Weights of a small transformer language model: untied embeddings.
Each number is 128 + 32 x the weight over its row's rms, rounded and kept within 0 to 255. Layers, rows and columns count from 0. Numbers have three digits each. The size before them is the row's rms in percent of the matrix's.

# up: layer 7 MLP up, 2688x448, rms 0.0808, rows 173-285, columns 56-111
# down: layer 7 MLP down (transposed), 2688x448, rms 0.0873, rows 173-284, columns 56-111
up173 108:129124166083180185145135109089130110117111091103171170110146109090076085164102112119131133144164138100071144201102168128114138160129156152104125106149098078120167130090
down173 112:161153112087126099091141066110152127120154144142113143134097102046126151129156171142181136130127122110175154115142199123108113137141164091150165140101106123119142130131
up174 093:143130139140119121113151149113135161113091142110144121141099119154159128135121109121106106108091048162166116143070126107086123150127136126143072172098171163116124067188
down174 101:137096094147098141150103165077190112150186126131139092094143116130156109158116125157121149147138115135137160133165085161157100158143154110167115138156079072102107128085
up175 100:181131097096123085122143079114110089141114118165162164112122176163091078168120120170096116169051218094134105140166138161117142160129161121121077149163141187133149151176
down175 095:085137144188167144113173136142205161149122116098165133109136109063147133128138094133105131100137165113101098133128166171160144169085197169110179183109121088135096092115
up176 102:146151156173075119143092110131150150121112106133168076160175076180077100069116183119086147103177146135180095180089148167194131100076049117127101107114089164125100092147
down176 106:145142096165137186096127091152095193121181138163125156104138034125150171129137102154119117133089109112114127065174191166108157145154182152142068201127182096091068161148
up177 090:125110168143130122119112077077120142092132119085179135162098072113163174162060145162103124119101134152168176120178116137112116132150159228144131102147167074091081176133
down177 103:189138181129171090134123070096150186139152078162100145033180129162134132118187124117151174099181211123131061143072110165118194187146105169119104164115158154183133157145
up178 106:128153117094132130120092186175070140129102122190171084133128102168135088117066113127082107108158120152141151133143170192149140123161145139137090111075146152178080177095
down178 094:090112129155092115060197064106163137169109123086137178155153155133162141136109170106086133153145177065153107106116101103148136186104084128098137137184111099090145160151
up179 096:142113096209122120095084115110129099130176148137132180163184123114205118091100098161165148080120127119084121124139097182142201111188112141123136154122143131119145182130
down179 090:129159080074085153156108099177123148062101135099084085126097164135106204186120064166159128111135126130158124153183113078128062158120180129163171105160161087145150151125
up180 099:128141133117195138127149176163089135115142139151144176116152146101128166106175118123165124082124200131127107103096069121140122163102073066085138087131136167107068190201
down180 073:135129097125114141115100109146101124154116120122148136119113095146079114099101200153103180134210107132190159115104112134169105088140161048139168070126101156151100125103
up181 114:122071115220126141115123129081115132081164131177148128137100101095164148151107085128147081144187123188113169180112110108087201157131122174136191152162178092128114129155
down181 121:116127146130181144105129155131161123102102189082155153117166115082137181108138109090150109115162107165159090112122133137174139164128155137163051164096097124170137147044
up182 109:105120117183182160136168084117114118052151166104132120088148102175073123105153110168107116167135158137143085113174111079127169140091156078106103144113112090060093078144
down182 107:091081164091138138159089157140122168097169151148116108167147134133115107135090157108124099110124180163086150128095160078134138116177160166118116141137167190137075161099
up183 110:139085144141187074173142154054119081117144139103154118139152175146124162129160143127067122103132156115129122099182138174113126089185125141142136073119099161198130105148
down183 115:150097157104161078181105162154158181120188144154114131115143154171127175112184183088172090086110108151121128116154171157173152089092142118127105092113156123134101121172
up184 100:129120138102184197181118105112114127144138102179146125133122130068152101128129157179092083070120100175137106138178101157130148124203105119149205159114126068174150147130
down184 111:219109087139136125118157137135141165077072130134132113173150166083151171081159112131103133140091172157089171103152123089130136192095186111133163032161132150157115142115
up185 103:062151166125089093158083083123080113142137156045104142159075156113153173088127150142158118122156150162137086125051114153147118150159161124171128096203126143085092162157
down185 105:193129111143196140139161105120105121165114151155119140134128100113113107141118145079062148130127131159114119088137122051142155155093164131051171125127114078111095072142
up186 102:146105061108087131131152130167128112157112146166153148096095118092121137150161099102079079145120126118126122150150124093140145082106136077164146123140079183186111146105
down186 105:137118155133146037149155131101082117172113117093158111139116090139131092115117109191146133098125104162108145104175152175169069193124118154110156120130131070069097089187
up187 093:127122090114056151167134128123149134172082155162160150177128129108130104149124118147142130126210144107097119150165185156085151106073093095171083127099076080117135103129
down187 100:051183134139147147150173198198092118046186149121161139126149091127148150163134136134157167145091117115129149114114147123138114141132170160182131123126127089161105174136
up188 092:100122047087097150091173112170141126110151140152145177114153105194203103155153100103082178165067119139099087128192164087106125148097137153095069198180119096184151149105
down188 098:175152125110133086102131148119096122146115147135126103113152098104128153104129170108178143141146115115100148094107157149101168157178104161135159110098162108095084091138
up189 097:091153193189111147147103055139122198168152171113158113133129157114078187089146146162095149110107106117112084136164120064106150129135164120118178113132082136146082078093
down189 100:138113105138105150079163128116235059157124096126173128124130130079137130098160152145152113152155137116135166120134131162152128149091076185144132192128114167152148131152
up190 105:146134187115138140175181115109170109156124111108101132139069140132160148163083125124103072072163148106131186137197165168156184091121202129136130110099082136130104188146
down190 101:125134151186140120147116125112132119133116177126147216110115098077119054174176124093161195160116133114125122111107107105097080165063136136131102158178162132124147094144
up191 109:116135161201111146079155163159083139140148082153145121091151115128138110127163092125125114146149143103090109105131093143180129102109152157104164072157168141106166106164
down191 111:110129133098140117115141162132120067176119101137088161099080189124164128121121185152122108131106121153153118097095121232074110166175122128145158186132110147131060098100
up192 108:113158121104177086099162140167187142130166133143142144137130173152208128083165112165095098150046115164079122119078159163150072105136140171137064137185141071160139199165
down192 120:129140108096108150122135079160042190124091155137119143124123159081103152116113194142162122091101106159093088161141121149153152084154133134078078126101140132173146168138
up193 104:119164159111110143132146103100177125112092143096136196161116159175090084204093115160120169130119121157069095113119106110159150108132195162090087145158142161150143148134
down193 101:120116122119133137104128145096148072158180119131099082137123178114160161160150077074152097135125119057137174074164107140137162118150115138140109168163121157097082111148
up194 094:089102124161155142115132192090156075169145163169097106125150091071138099105127155157100115091086095192065133173093104174094130143081149169153127131152104089142114095152
down194 099:164178105128136126143082070128157151138179089141071123117162158148031128136102135118100134182140134144159111116143118193140131129124150152141185179139081133202135151114
up195 098:147170060122151175159162075118103093073182162100125147130132189159119146146146140136151166063178167167142149111113092184118150145096153133031153151145135146111102113100
down195 102:135155166098141169158093165077163164161066117119128109139173097146117149148133129141186165144158117145133161156101074091130133124177105073117132146130134131107194149188
up196 099:093131158176129124144139057120100155093163110118205166175099150180090118104155096114197091153129165147121158139113117117104137147164147127104148113177135112075191151144
down196 103:191137136165109118141111195089119072152136103124120099160141137147146105173141104068096090125090186076125173124160192196115095065157116142081114102153185184176109173124
up197 096:150125141103119098129140182115133103109142155115103116147125082125079100131138153133120127095161108100116141139130154180181126113110085153143080144128175127103104137188
down197 106:124127145155062161118172134173111176128116140163168130125130092117134174162080078130104092102060134116196134130130116146146099058147174131154147125107180096116148150168
up198 096:168139129031137139191144163113152131140168151132116089158189098092129128160060178106079130111186118096099094147168105188082121075124071147121133136090085109213097151145
down198 103:119111118190118091132155046099105140105132169076103157049071181119141181052198113180113103134110105154126125146063155141153091155152098127085108119176104166160127101104
up199 102:116066165154136122098165146154122027163182148137145134142047107137124067067153175090140122118176089120143128150167114166130100090129130149177093129126129162119123081148
down199 106:141114133126132070189121055066116161152135133142086108155165076144088126188150137172134116133113145147080101095135140109133139095129141167118115138104093092167136094131
up200 096:180126096152089126054111118128157164138117071130145093183214114128146170089108081151133109164138129111134162089114114084094187098181161109165092098095096123109147165142
down200 099:118109098145136126100096166135080059168155137147125126075154131127140119108158175074111173104138140138123112143090122189142164100120126170160162149119135179124085132088
up201 106:126136150118119085117153119109083106137120176143134114083103130169128131107162103148156118184077108074130126124123104090140156132147116168181138082122127151119195133133
down201 106:115103143155148141079169253124096150182122162095120199165172136151152182196180111127105165152155142140134075170173146190134105109109106163092161172117144095110080112096
up202 105:127136134136136112146160117131152121110153113143090174144128106088120114074113153116210071139100164130140117166184073167150163128156149137135157176138123148090139150155
down202 108:134141138141044144119075162185170109086112140136110142100122125157111116158197115138113191166089173131092115126118094093191118219085103110149184126120071153074149144098
up203 105:185102165108088208167122122136111129151111137120095030192169112138038195128151093101092139079062124091129160106181141096137123154108121117121122172066102118086157127070
down203 106:149137165139151105135147122106120139148124155099101104107087166088143116175096121142088096139153115192142166102091139088170096127098154123103166113175169123095116078158
up204 097:120148054157166143150148135135133083157133149140087107111128090118171147207176198107144109144168129122137087168160121142102139095131069138146075078122173128116147090199
down204 099:147094155075177185189119073110165118140132136089117092111168112125124115116116109105111129141138161175132098123176129123122168150196193130166156131090099138102090132077
up205 099:121148165150124140135145124128114155052126138117139189075207148150126124091104144114137135120122184101104185114123157118165209133159173046152072116103145130161137153102
down205 090:144107121086159127116114140119124095140146146147111046116101123140128108179134133149110114111190095145144121090145161136090059170130137120136176102095115074077082113082
up206 100:158097118165097115150142091115157133110119157146128100105129090025147059145147136148089109156119121069148158164125143180115069116096127158142130189074155115115080133122
down206 102:131101169130167127117126158111146106097161134096134118124098120158090152180143157181140156106189130106097138092093084079158215111148123129103143090137194141141121132129
up207 097:075068153102181135112082135197127103120167165107131101100108100090163085122150141137113077158096155126185119182139151116130166139178140087112124129117153079077078149121
down207 092:123179161131121157133126117059092137092157078141153110153113145143137108153110150147122196129157105116131116093121056139091086072126127127133158082178088149157122149127
up208 095:082148106181115156136104145120162161075126095093135114132179156177094144062127096141145165131188054154096099124085100113144084098124128095130033144148133111146135074174
down208 105:173176166129140169096145081174039107179148177105065163122157086081132116109108139125129132107121163171161094140070105135116105188131178185153143163106145136161163146116
up209 092:132125104154190132098071133130146117109137180083072069108129157161111156076162130089134103115074142132160061141170166164127127161158132168124127129126105112122173124093
down209 074:156181117121136110138117141156101189118150116094134142127116141145179123138107152113092151124183163169117135136141126121123113100114150127209164074093152167152104168157
up210 100:037075138171124132141101111151149056141115102163109104107135067153090173093158104183105147086177185130154163121111117119129095151115148170107159158146105130148146146149
down210 106:140135159125164091161125162100110141121114107070108130189161074157089158110091143168136179167171137138124126172129162143127135137118169107136097156106151177133147179131
up211 086:128136129093121152116121166084147123091121155111132118141087159194135149156156130121161121101155142068132063105121136151114109128094100123139081119119139093145147160096
down211 095:128132102128157087168097095131125124094141156138153110146151115145181141104124142106165100099085200134059157140099172120161137130154100139169138137137135165093140081154
up212 111:111153096118111102125216133069185104100081093161135142075197152156134138095177171182141146154090062136193079151130144132178172160106131140131158135103129154142154076150
down212 100:122113104112139141109127093134144139144133072070166134155102142137112127151110117074175100112209165160069139103142092099164111085163165108117172117167069178069135181123
up213 099:128130159132139157127153106084103147120116136108079115149114094124106126161072101127119183118116145132064154168131116103148188156090171147109077141086092085111162114041
down213 107:140093102130123073072151066157125092171116154191180101101160136136099142126163154074154098080136090123171141111099103158136125148146167133143098167165164152150057134193
up214 105:130146127208124138096131116131101149130131116211064144147136134140183090158098108138127110108153179152171097148141150147152139094144169136137187151103118128134114127076
down214 096:119152163145127160079126125121146160145121180087108076074113131121139155136107152119161103140121108099071154179152173149153123089120133150098085113101185153138094071126
up215 104:128134176158163159098082091119142166123170115096161157063150079131114171148132138112090143172150120089097148185121158131136128110114151085145151147117159132182110102082
down215 103:130109124136101139151127116114077106140093131163159166217084095157065143063139145180136156158064096093129127115154109224095094137075092167098074155151136130112105136143
up216 103:187124122114097116078130095161111170120071114151085120120146134160169086111155112083128114153139161158194159109128120073094144101115084174124147101088065097103155146193
down216 113:156140162134125088121170156093110182174154095148169079146088085114145128125110104128111177074144146107119108092179141149151083179140127075119035157159126112101103078055
up217 090:089081113093150212133147188128143161154113133122158117161125112141132095087094112080134127104089136129148072105127113149069084179106082107110059114162144146197114113140
down217 087:171141129179174060131152125133094148048083122129135150126090154127075135124084147122178121178144125145134107146143150166197085085168115082154146156182119144100176106079
up218 106:116113127113136093170099172138106117081133167100131089156088169136089099140034129095145141082131083092085137144156140149111104128109116144182150152104115101158165125159
down218 102:173140118110079122080127098147125087098099119133129128134109112176159150135184133057128174161103194116142074129149117111147119132127145109143162153088187151156128130146
up219 091:134105125179164138165110126128111157178104120169165127158120110144135177178135125093148152155083112154112127131148133134154081128056135129117051182145095151130138108106
down219 089:146130103076109090121115116133095141162143166130109133137145125137131090160128119129132144132119159160137201158113127122071141096141139134089119146074154118086093114134
up220 116:190136069150159144206072098133124143110133109131086158126174170128154126101157080118136113133169100094123181065128161110086145068171124145085164114146134091181105113131
down220 125:104110161138148143095198130091169084149171140126136145156146107115174105128092202098126181132098156105142172100169108175154095135044173130137109201121089137026085157121
up221 102:116159119093171166145177132098170099168167121141207133160080107151128163141195149121158113164062148158094100129172111137117163122125138110078146135121103151036106134163
down221 109:142149126087213152210156116146056092164202156072074097126188187165131169169139171099094144116116102071153175100084153082187123091162150195115146076127178151186160152093
up222 097:126143149133130105136065181138099122149124113129133099174126141061121128178183164065124094114131179145120102176099173168136099136158091103098130101119125117130100131085
down222 097:139125119119087140135117091178107154123155136067058117203097158137147139083132129178126124108141130081160138115124100155119143155094130155152137112194114127167113078135
up223 100:176116134133117111073152154109133098110124147169157126097145100170128166107126102105112144223095119131094145169112139160099165180179124117099049076055110122105104116072
down223 103:108160120135115144125140148144122196090100150103078129119127158111131100111079129172168150100137155096147136113153114147130158092169125101112199146142144082131160086190
up224 093:128075115139154160122126164135143096139151161155139116103151114131120110112175149134114095112098144147135143161135167135095120141157114114127118152113129188085171144143
down224 091:153158133108104112143158155165158134083091114106101147146146105156132162146108117126152135185153133115132157141094153147106159168106072112177100123126061024155040140074
up225 100:152091130130095072166115064097086134153150090126111139132157090113044120180098091137112105144075163117132141104158134132155147086151077146152157156150110131111125077126
down225 093:174136060109123192076127200126159121141139187112100123150132097156174145067121131108124164125154117161165120142113109158110161187149115184139107067126168099163132115177
up226 093:159088114117098104205190140123097116160111129130143093058134152116111150025084116138127104162185185099189088100179089129136114129120155110135161068124072131160151122071
down226 094:172134138214088092168134146130174187142131166185157131092138133094106120135142154133157153112049099077049110195135110112180105168098105174164060183103178094067143117158
up227 092:092184174115087034115163171136127113169121122100138121169131106182122149155147206211097104144153130108145066121183116152082106163140180111186147140171133148144123175131
down227 098:103117101125182252133144054141131140113185138198127098084154112115171118133127052079194148141064094134115154130108153130154138135092053160105155137130126122163189116120
up228 101:177135118113142127061154133141086136166235209161111147212039121114103102106117124156164163149070116143120162152096112128139112116111130100189104115099144154175152143143
down228 101:140133152129126084155180158120118100093071131149074070118136099145070171177209169126063129109150180119084092118158185098151162189147147185112123163147133103128148159143
up229 114:165092097113151145164127075226106126092151079114085169146156126139158155090135134131175111137063128145161133110123139157073090119096157123133108113069145124102121122081
down229 117:144112160161096117134123152112157117154110149143117120181129124080164100108136173136162080131135062111135135110137089100156158122156158102133085129163132095159126145134
up230 104:132119109172111110143158129105166118112163140139163078099180127121142151138106174122088176133195148114111130139202189061143107110137095147122106122141149093137055094091
down230 105:158159161120181099099187221133132120096163139134080133116134111189162138165084141132109177162157173161127108112168131187138094153151088123114183119079160112051102147175
up231 089:144145141171152080126132096134123156156117185124190180111130122099129143205134140133119160139175139104119122098109117084211069111092167196066107113167136115136136128122
down231 087:124102172157145159177101144119141136127172147094116150172115163097093127164192103072119107117182115153125156146193131103056164102132178081136196206092146122146087105140
up232 103:156160124111158120064150185115100157153117180152090147130171064154133104138142179108068106134138092138100178118120143185139079100110127108165119138132127153144164095104
down232 101:133160074132106079156128130127168137155102093102148178118162187104120139138130124152176142160106198148137117178124143110067116178139108144154172106098200138089112150130
up233 112:115110204100201112114118118135160131096182107137121095084143116142183175162095128106167106112177147091101184098127173176134141113119097145168187179169140190060115146118
down233 109:146109136116104086151171125113165131135147120109140228137123092072103125103062165191185112107158148158109161119107109094153157095121125187113149120090091145105128078186
up234 095:068128128139050088096110142134149115137156135197124125154139126095140130180160144108083105133174089169056100134163100106109149098135115164135104117126122121197160122110
down234 085:143101160144075134118091139161091153134091178114134143129141182116127152127116134207154181081096149142179186106166144168178093183132174117094064044117151183124165143147
up235 106:122118116175106102116148130124190110086107112170141122188100171076110158141107163139131114119135181145181142032148142080133124149197138173099139107152184189150121097110
down235 111:096189143095121102125180121197130167175144108099087153140123121176161156101201083178161180136129132112133123155100123174087168144140159103165083089104089121169076041137
up236 102:115121045162131109100137132152116104117126122179161095180071098144075139144135178114171096107161127092118146117135175113105159101147113101196100162142077061182080114112
down236 103:173146164095140140146059163151183150115179182123118115129130178096174168125143155125138115122088125187136147107138081144180153106173156173097176144180189151106082125143
up237 093:135152157054148190054149123084145144083206151145134084132149114048184129137091138106101123116135129116099090148148166129127114159189165130109112143122109138115127112056
down237 090:125138167164139107131079179116110147165083133139128118133132118136059133170166139159123127121153109132131189110129116192134089146075125101116103122082143135102085147137
up238 098:104131124089130172129160152105119094099190088043143083121220187155094107109172132056120134071055112117101116117091092124136111095106120121137137110094116173215125106105
down238 101:148141134137107069128141116068088114102118112162218152132163144165179115134100177126152072176116175158139079140141120155108092169107122121093097161091107102112164115136
up239 108:157156123072054157149071169143128088138092145135142154118133180078112114143116130131129104118130088143123155187240110138135128060116159146112124143106116128085148158146
down239 100:171117136183207129099182147171136139120135129088134135132154122189113112074126099103147149113139146137112049075061124163079154173106083130133153095131124068194172189100
up240 097:161165107126187083120130093163110111141091150169128118126134147133092161111109134110158139102141174135236098145079157122080188154190122129117155091130131080156136075095
down240 098:127129160137095169182150090143116121171145148178149076142107178052126060131095087167096116189155178097063147135129107098125111094114107153125061148146186142142112151122
up241 097:175088112132118129124089076101176121150111161147119144092112130072132102135109124177100110130147166168101129077057155156136130080122056113171135123111063177099060148148
down241 084:144162169220092119134149178107114132101168137099133168131125113122191076080129115112127193134150166097154086186149120120110126175060148149134141071131173178150142142117
up242 092:098117096085163075104142185131141164118151144153142137101119102151067184122154110182103129041126094131087158118171131097104133100125128164104105062137146117118111161094
down242 099:162155123146089190152104097169161175096201122122142122124144144152134067142066111077157220126161188163156122128121147126138146117135077155152063110108136136170142056074
up243 095:131148118138155111123133120134169166131059102139142138150127134126140122145146120102085130123111155208099141157122213205162131109051169129175176121090153195130102120075
down243 102:174101100091126136109189104114116115150163129151108140125130096083056143104152133188161091121155108112189121150166148091082134120100186143098100105209100140122125073183
up244 094:131170158165101093132054115115171089082150115111171125067141121119096135117102111122044166117082155099124138133119135128101106075146167180123083112120091151108106165160
down244 099:140155120058097173091149146136083124097128102103112161178104128128175081146108168185131148127166131205103137115166131166160099150123121167168121152158170146189182120147
up245 101:159075181062143132105178078109097159164170120143160173185132124120131082106141159103081154132087138109183115113135171111125112066148115134071083173198107139104037148135
down245 097:205103056120137088174151131155216200136079141045117125078156128102150138177122093070139124136118218078054118101143085104128141162070125111143131137108140150129170144098
up246 100:161153167087120150149167138169197080049100113141127118170127158144099080094131131135053081117164159140105153185107088116166130121178093161152093100124133148135150133135
down246 102:092165139105095167068144163100123163164136115114159157145100097083156114128148094132155143117156061235111142062147119134128130144108103137119171186124145164168149090097
up247 070:173098134138161178129107120164131110104115153081089092119099143115157143135138090136111095087132031135150162092108132184104130106172133139200098101163130091114079180087
down247 081:128136134125079167104120101119133111147125145140102208126097143115146181097122126143097134159060186126139156102164128115113193133122126140058121199144045144127175127158
up248 072:172147080167099173137087084153121122141204118117153176096058141175146181122129064195114155171151131069197105108137130143118124158145093149155136130116189117154148125128
down248 073:132119165110137174143153146187123144106118112110160109149169150125080119128129159115114164142116189190146155162142156096092182150174120087073129157147133158080134131130
up249 097:172173196143106092100117063052104098161179159118144193188180128093144166058174039152126157194150114124072161135133100154113096095071100078130138156079130148104108153122
down249 093:098110106104181186136078158070160152120161118140187101064055104118077132215060127142080103077174148104161064216137145136157181115159163113085166147125066135138140148167
up250 100:148137137131055107113127117158144107100146095117162151045137173053124125152161110119138135152172124069050116074130134139065141087161127139123102124113158161169142142108
down250 105:101127150155191088104134149136158170189132154083122104073238097163166127116126090099128128160073122137160110145125195157169131170164105079156169174122124148090087101118
up251 105:099172191071075155095118116157167136177218154116188127102116113115071112125113141157124131228117084108126084131163135072118154181176135101128157130103116102127179146101
down251 094:146058105162148128177122130134079145112125137137107134120146192183138180073151118156120147062182158198149178168130105173102149135134118162194108132124134118127137180093
up252 099:138130115097126136095126072107150122144115116055109109127166139177069069078155100089116169113140142180100122100142127133145163128132119172131139103143131098107072065124
down252 093:131082087180125123168078193157084145129122167134167149167043173101170116197123159164139082165154101078094108070100150103159162138139154090099138145106121106123185129104
up253 082:110150165100144127105126109151093121101129170124145166108081129130143122097141080103174132106086102119099143075117137167127159129107178099120134132155109084154161147152
down253 092:114108076106086154156138119224165103171111119115173033160135152123153120112208129174154117177126147119089142192135147148131079102167102168142155119097178157133129168154
up254 095:150157083150123114112193046156073128190138139125110162146122162136152113050127141105132150149150152166123102135094145094098118148086138088137085096159107125141150207143
down254 101:162113173090108152195144115097164175128135162106085090123145153148111134129131110163166059130135196109084150192134122114119102152194139137152212138122114133152163123048
up255 102:113143108107130067056168069116105131165086097191125169077141120139144126112096136154167071166121133091117098152079098114176173138173097174123054140126165101179075110124
down255 100:141089141176097186179188119071135173147107145101023143166061201126127131121160137106135204094133128124127143121169166112126066134119146108112139111141219133174125135065
up256 102:148065190083116059155161141163122086170155108169110164097089174112138137144103194113152092118128099057160157125125110140098139100121145143154150158124119158130145164142
down256 108:081182095131130143112177177074172175125200105171173050092084129144073179189160157129153116166136151110118119096097089134164110109125192154088124075059094068138170101121
up257 091:139114121130162146091101138096112120076064125147171148156142081064131112113078119060057137126166188120124087102173129126108129094115105179129149191122132108135167131117
down257 094:144100136136114105126156162097191174208194152108145119112069124130075096121140100141107116184118108142170204168153105070127137179100132130115045148135120161082146109110
up258 103:101101164080145104149113137132128104086100141158186114104108124165090148144172153094166112120141119181090133147185089106148140127109101146117076144116171114124138109187
down258 104:104111077100192179103135070139145133184131079101155150151121124088148151127112134114077160137096155142114103129110183103154166109141124093164136152091083140076108081111
up259 095:135139180100089113181095088130109062110143154070113153116078105164119115129094120140160150127147165142130136116169154178165170099143128146148130178106102083101086171095
down259 092:157161142072114132097148121065159064148103125210135080130140117108103132167162155096106147113160134138121130129117078125109094158114175142112144122123123098138154137187
up260 094:098129131147158153080143119130076129154122126106098139148140146098150113142154119173125103161111091139102160116096142157126129153099146118209149085142097111110118096096
down260 084:135173104132121165132098152109101109111109144169187128140129117112104124103113147141110187133154129132113125131102106110147149125151178133110093077084166125207097174110
up261 109:096136102111123138191128174049105132163120157152137116124104171106119058110117147107174129125139087114039154121103117120176127101101105122129140146104126097092155119089
down261 103:152154189130100163080091106169131110076109116140069132112122194083179106091149107165086133189148128075121109115138107112115144160108183124135148099115128142096135159133
up262 101:196115158122123101137143136136169137110108094139197128100118107096145125159113093085123166193169162082136166117114146110125149165071132190124181155089151121118155134129
down262 104:189153170129127125181164090078143167168140187137137114089140144186127132146153139183113144150094054186157196133116123140152133110111160100106128132102130140117098088086
up263 112:103148150173167115132084102107127146132184204141169169137123130139150067168122089189162135073116168115132123110128118152149105116153081113118146120133131164171133147156
down263 111:177117107097120233142123134151117123157162171134156088180138107085119106138164136125149080151101098135126092070109168106129114124179107161119092145087119175134082099129
up264 102:145149184113177128110183145102103071152143113112163150157177102102144127148136128126142129178121102126091088165135121137167119141111137151152136120149130145102159085107
down264 099:071127126121124120167086065104155127154122091103128115154101168145187128118099107058037120105148167114144097122084089109136111156097151093068194137166151136154106116199
up265 079:106082132168111185121115139152113119088164168079145107100054107141134134161115113167099154131115151130144105100125102145148123130110116092169134080129193102108168113081
down265 077:072142101068122095079144102134092111163084069157091172143153091083070116059164136092134115144136114124117161132147141109100114109136130126062129151109081117088101140111
up266 097:142151104149159089084175169114078151084118139145167093161142119070178155129132081132121121094171143095153135129081164124111139156124127106165119087109103161114155116135
down266 092:158137171096098174142117105152128141137124187133114168157072136111123125171140164128135130154106084169127131157133100103130125092060110116096163161163143150088187126140
up267 096:115121183127152151093123092128126126136143127147107136103134102118134129123128147139126182163145127141124113115140139114167129089120120123126111139125133140123147067087
down267 092:152164044130125084093137144073120161170143093123163103162094101160145124109163153110130098084156133170112160167109170165120161116116114186109157143110154173180152145094
up268 110:174066075110121147158098104113096086127104125171124128121107069102165136167102088136128117137150085125142146073117158092136137125109168096182106109139140098110136159164
down268 102:106151138097069152018156129125057203133112143097107153117153179156105084117105154107085127118109131094135162163113095113152126179094100156137117122084091124161100115103
up269 088:119108134157146135148077161165141104083126091126146135167157125095165142083128123104028084116142091123094156126151137134081158138103050101129099143137137092122133147074
down269 086:186102091155104111162134124136121173119075168061104196104106104109150140122131132103143160118120106129118105144164155110173092102130151070158184116114097122092174109129
up270 102:181171123092119153165117133089119085101140162155110180103125142195094180122187172082090126162110170183145163072194108119095128102104065102134093119136152090110116162125
down270 098:106145115192116133172094170182106192154129114113182115126174088165102120139056131174167144120171151139092070158102105128137120142136187113104205099135154092146127116079
up271 101:104092080141052184143138087121125142095118137199168150107060147140135153150150122035124129129145134120172148162121103149147178183196125083132100143118160116184104124118
down271 103:155153106139131160120109075156192183145181122127158174096112091151130100132131113118165181199170075163100122117119168180152099102085163176107183158154086107143122166092
up272 095:123126102127145105131146125138121178082126114136115088108160113164126157143112131158121136161105135111123150122098194109129024136095117140154097089102121144174101073154
down272 102:076123140106145140200096105137143065142119163142036077134136100075098124163138171128123103119092094092106125172148125134111138092112161114126141112074122167098119147108
up273 103:094150084111141075132113098053103064108211174125138158131135180123120111079109131117053164141138138056144078196133142114136136108153115178107092101134106159201086191148
down273 108:159148133177140174114131199198119237080105144132039080160099099125118086138151144120162120180165111144188213088106135152131160120101134051114124127148148092163183088113
up274 105:141165098151134151098112074152215142173108176123107071187095199142118132187175110164176131100138168137134126099173209119068105093153126156102114123142093126150082162151
down274 070:093098112117148158092158145204046122110139071150158139155163157144056134133104173197088094128178128122157141163070115118158138181127160084178133048112112152137146179088
up275 120:097127126156152091125115101061158187162122097120224161170131123135157115080097136089107095094116089137152157094135080122158127143126137136156138140131110103061111113173
down275 122:123142110181153160078121157120101108125091149090105148151116141164092118126151128124160094125154142155070141170113155172142099077148110138120134073142129140113116181112
up276 098:104124166132179110090128101084130147149131095156103121155160135147083132158110141098171109138145112166123070152067157193107087128128102160119132123140083118139127115137
down276 090:125104092087099177187122115136164172126140149138169119110126127131234206111108110149073136144155074147142184137136121126118158134129115102157115096092191116130090132127
up277 096:143100099148086141149124146119170166131116153182107091199092118177055099081053171093122112105138125126154186126150124127120085114164123142154118123125094089127143157114
down277 095:158063195198132139124151129094128195206170109155141190055115167101156145134193132172157191097165103182208165172082098156162137126133103173120168184140167154097152095178
up278 074:111103131196162141115117097106115053189086153107134145120164100155151158163163101094112127112057132153162150099181121099127123131176134156080108154132154074162125184129
down278 063:207127134083128107138151145169117170090151162133179102154124150155135090125141180107157127107183079154114109121066126153117111145110107154188119116058112159151114133106
up279 103:129147078098096124196177084091193125171158113158200089145128101207122134087159129125118154141144073130097140144114095125151126122058116151096061083113130073108133085156
down279 112:157160155121148126130154142114095111122201115145107129110124085119092180148107099117181102110137125170117119105169120217118142077191132178120151113084161170122152087139
up280 093:132089136137145168078141119157135018069137136164137079133112150104114176111124102182120074062092091144095112102084082186131136098143077114102128133114088140118101128065
down280 097:202158086080179128161169108146170185167102128182152102141114112134150103081108174088139161110150141103159131180150115119154204152136147103155129082107144145152160094148
up281 095:125143119105100068184119137067132109139206117087092087140181115181130122139110145085150107043142150095101154132099115129159085132048182069107152062149149201186097128119
down281 096:156118127143138146120117112119133081159088126134162098143128166169135133148110077111113110156144170139118131132127077144113144119137160097130178144108102188143193129077
up282 105:114033163109129090123151107177105142149213106147164130140154141129122146071173163117160173131056147121118152169098185117075131150119085171131143147129149104141115131150
down282 107:124153173161111145153130152113143152171106131123169136109130118073095127083146146156120156125180151127096118117150101132122114099112086131101122142136167133189124164127
up283 098:115128145156133097147118110079111085113131109114137082115130137168177154111146097116177096135130159155153123126093087145138148111112075112157130105153151106185102121156
down283 094:167095041103158150104089124122141101179128135154162117176125074080135123142141123105143085120182111184138123141169145131123064124085150159144040188119150106121137176056
up284 105:142150179132036124120141114148118100158119092152102112139187178143171094185119119123150186199084133157144099151122180155109194162147134127118109177157133106090089133148
down284 106:118107065139139123095120156082162158072110144129180160100036134143066091134085159169141087135173119128138185126109099116118087115128120083102180109181160173135090095159
up285 098:178143116146128130117156115112091142103120115164136109147120148099148110114117181177142092187143117123126146090164160108121164103088115164159121066143161162137116135105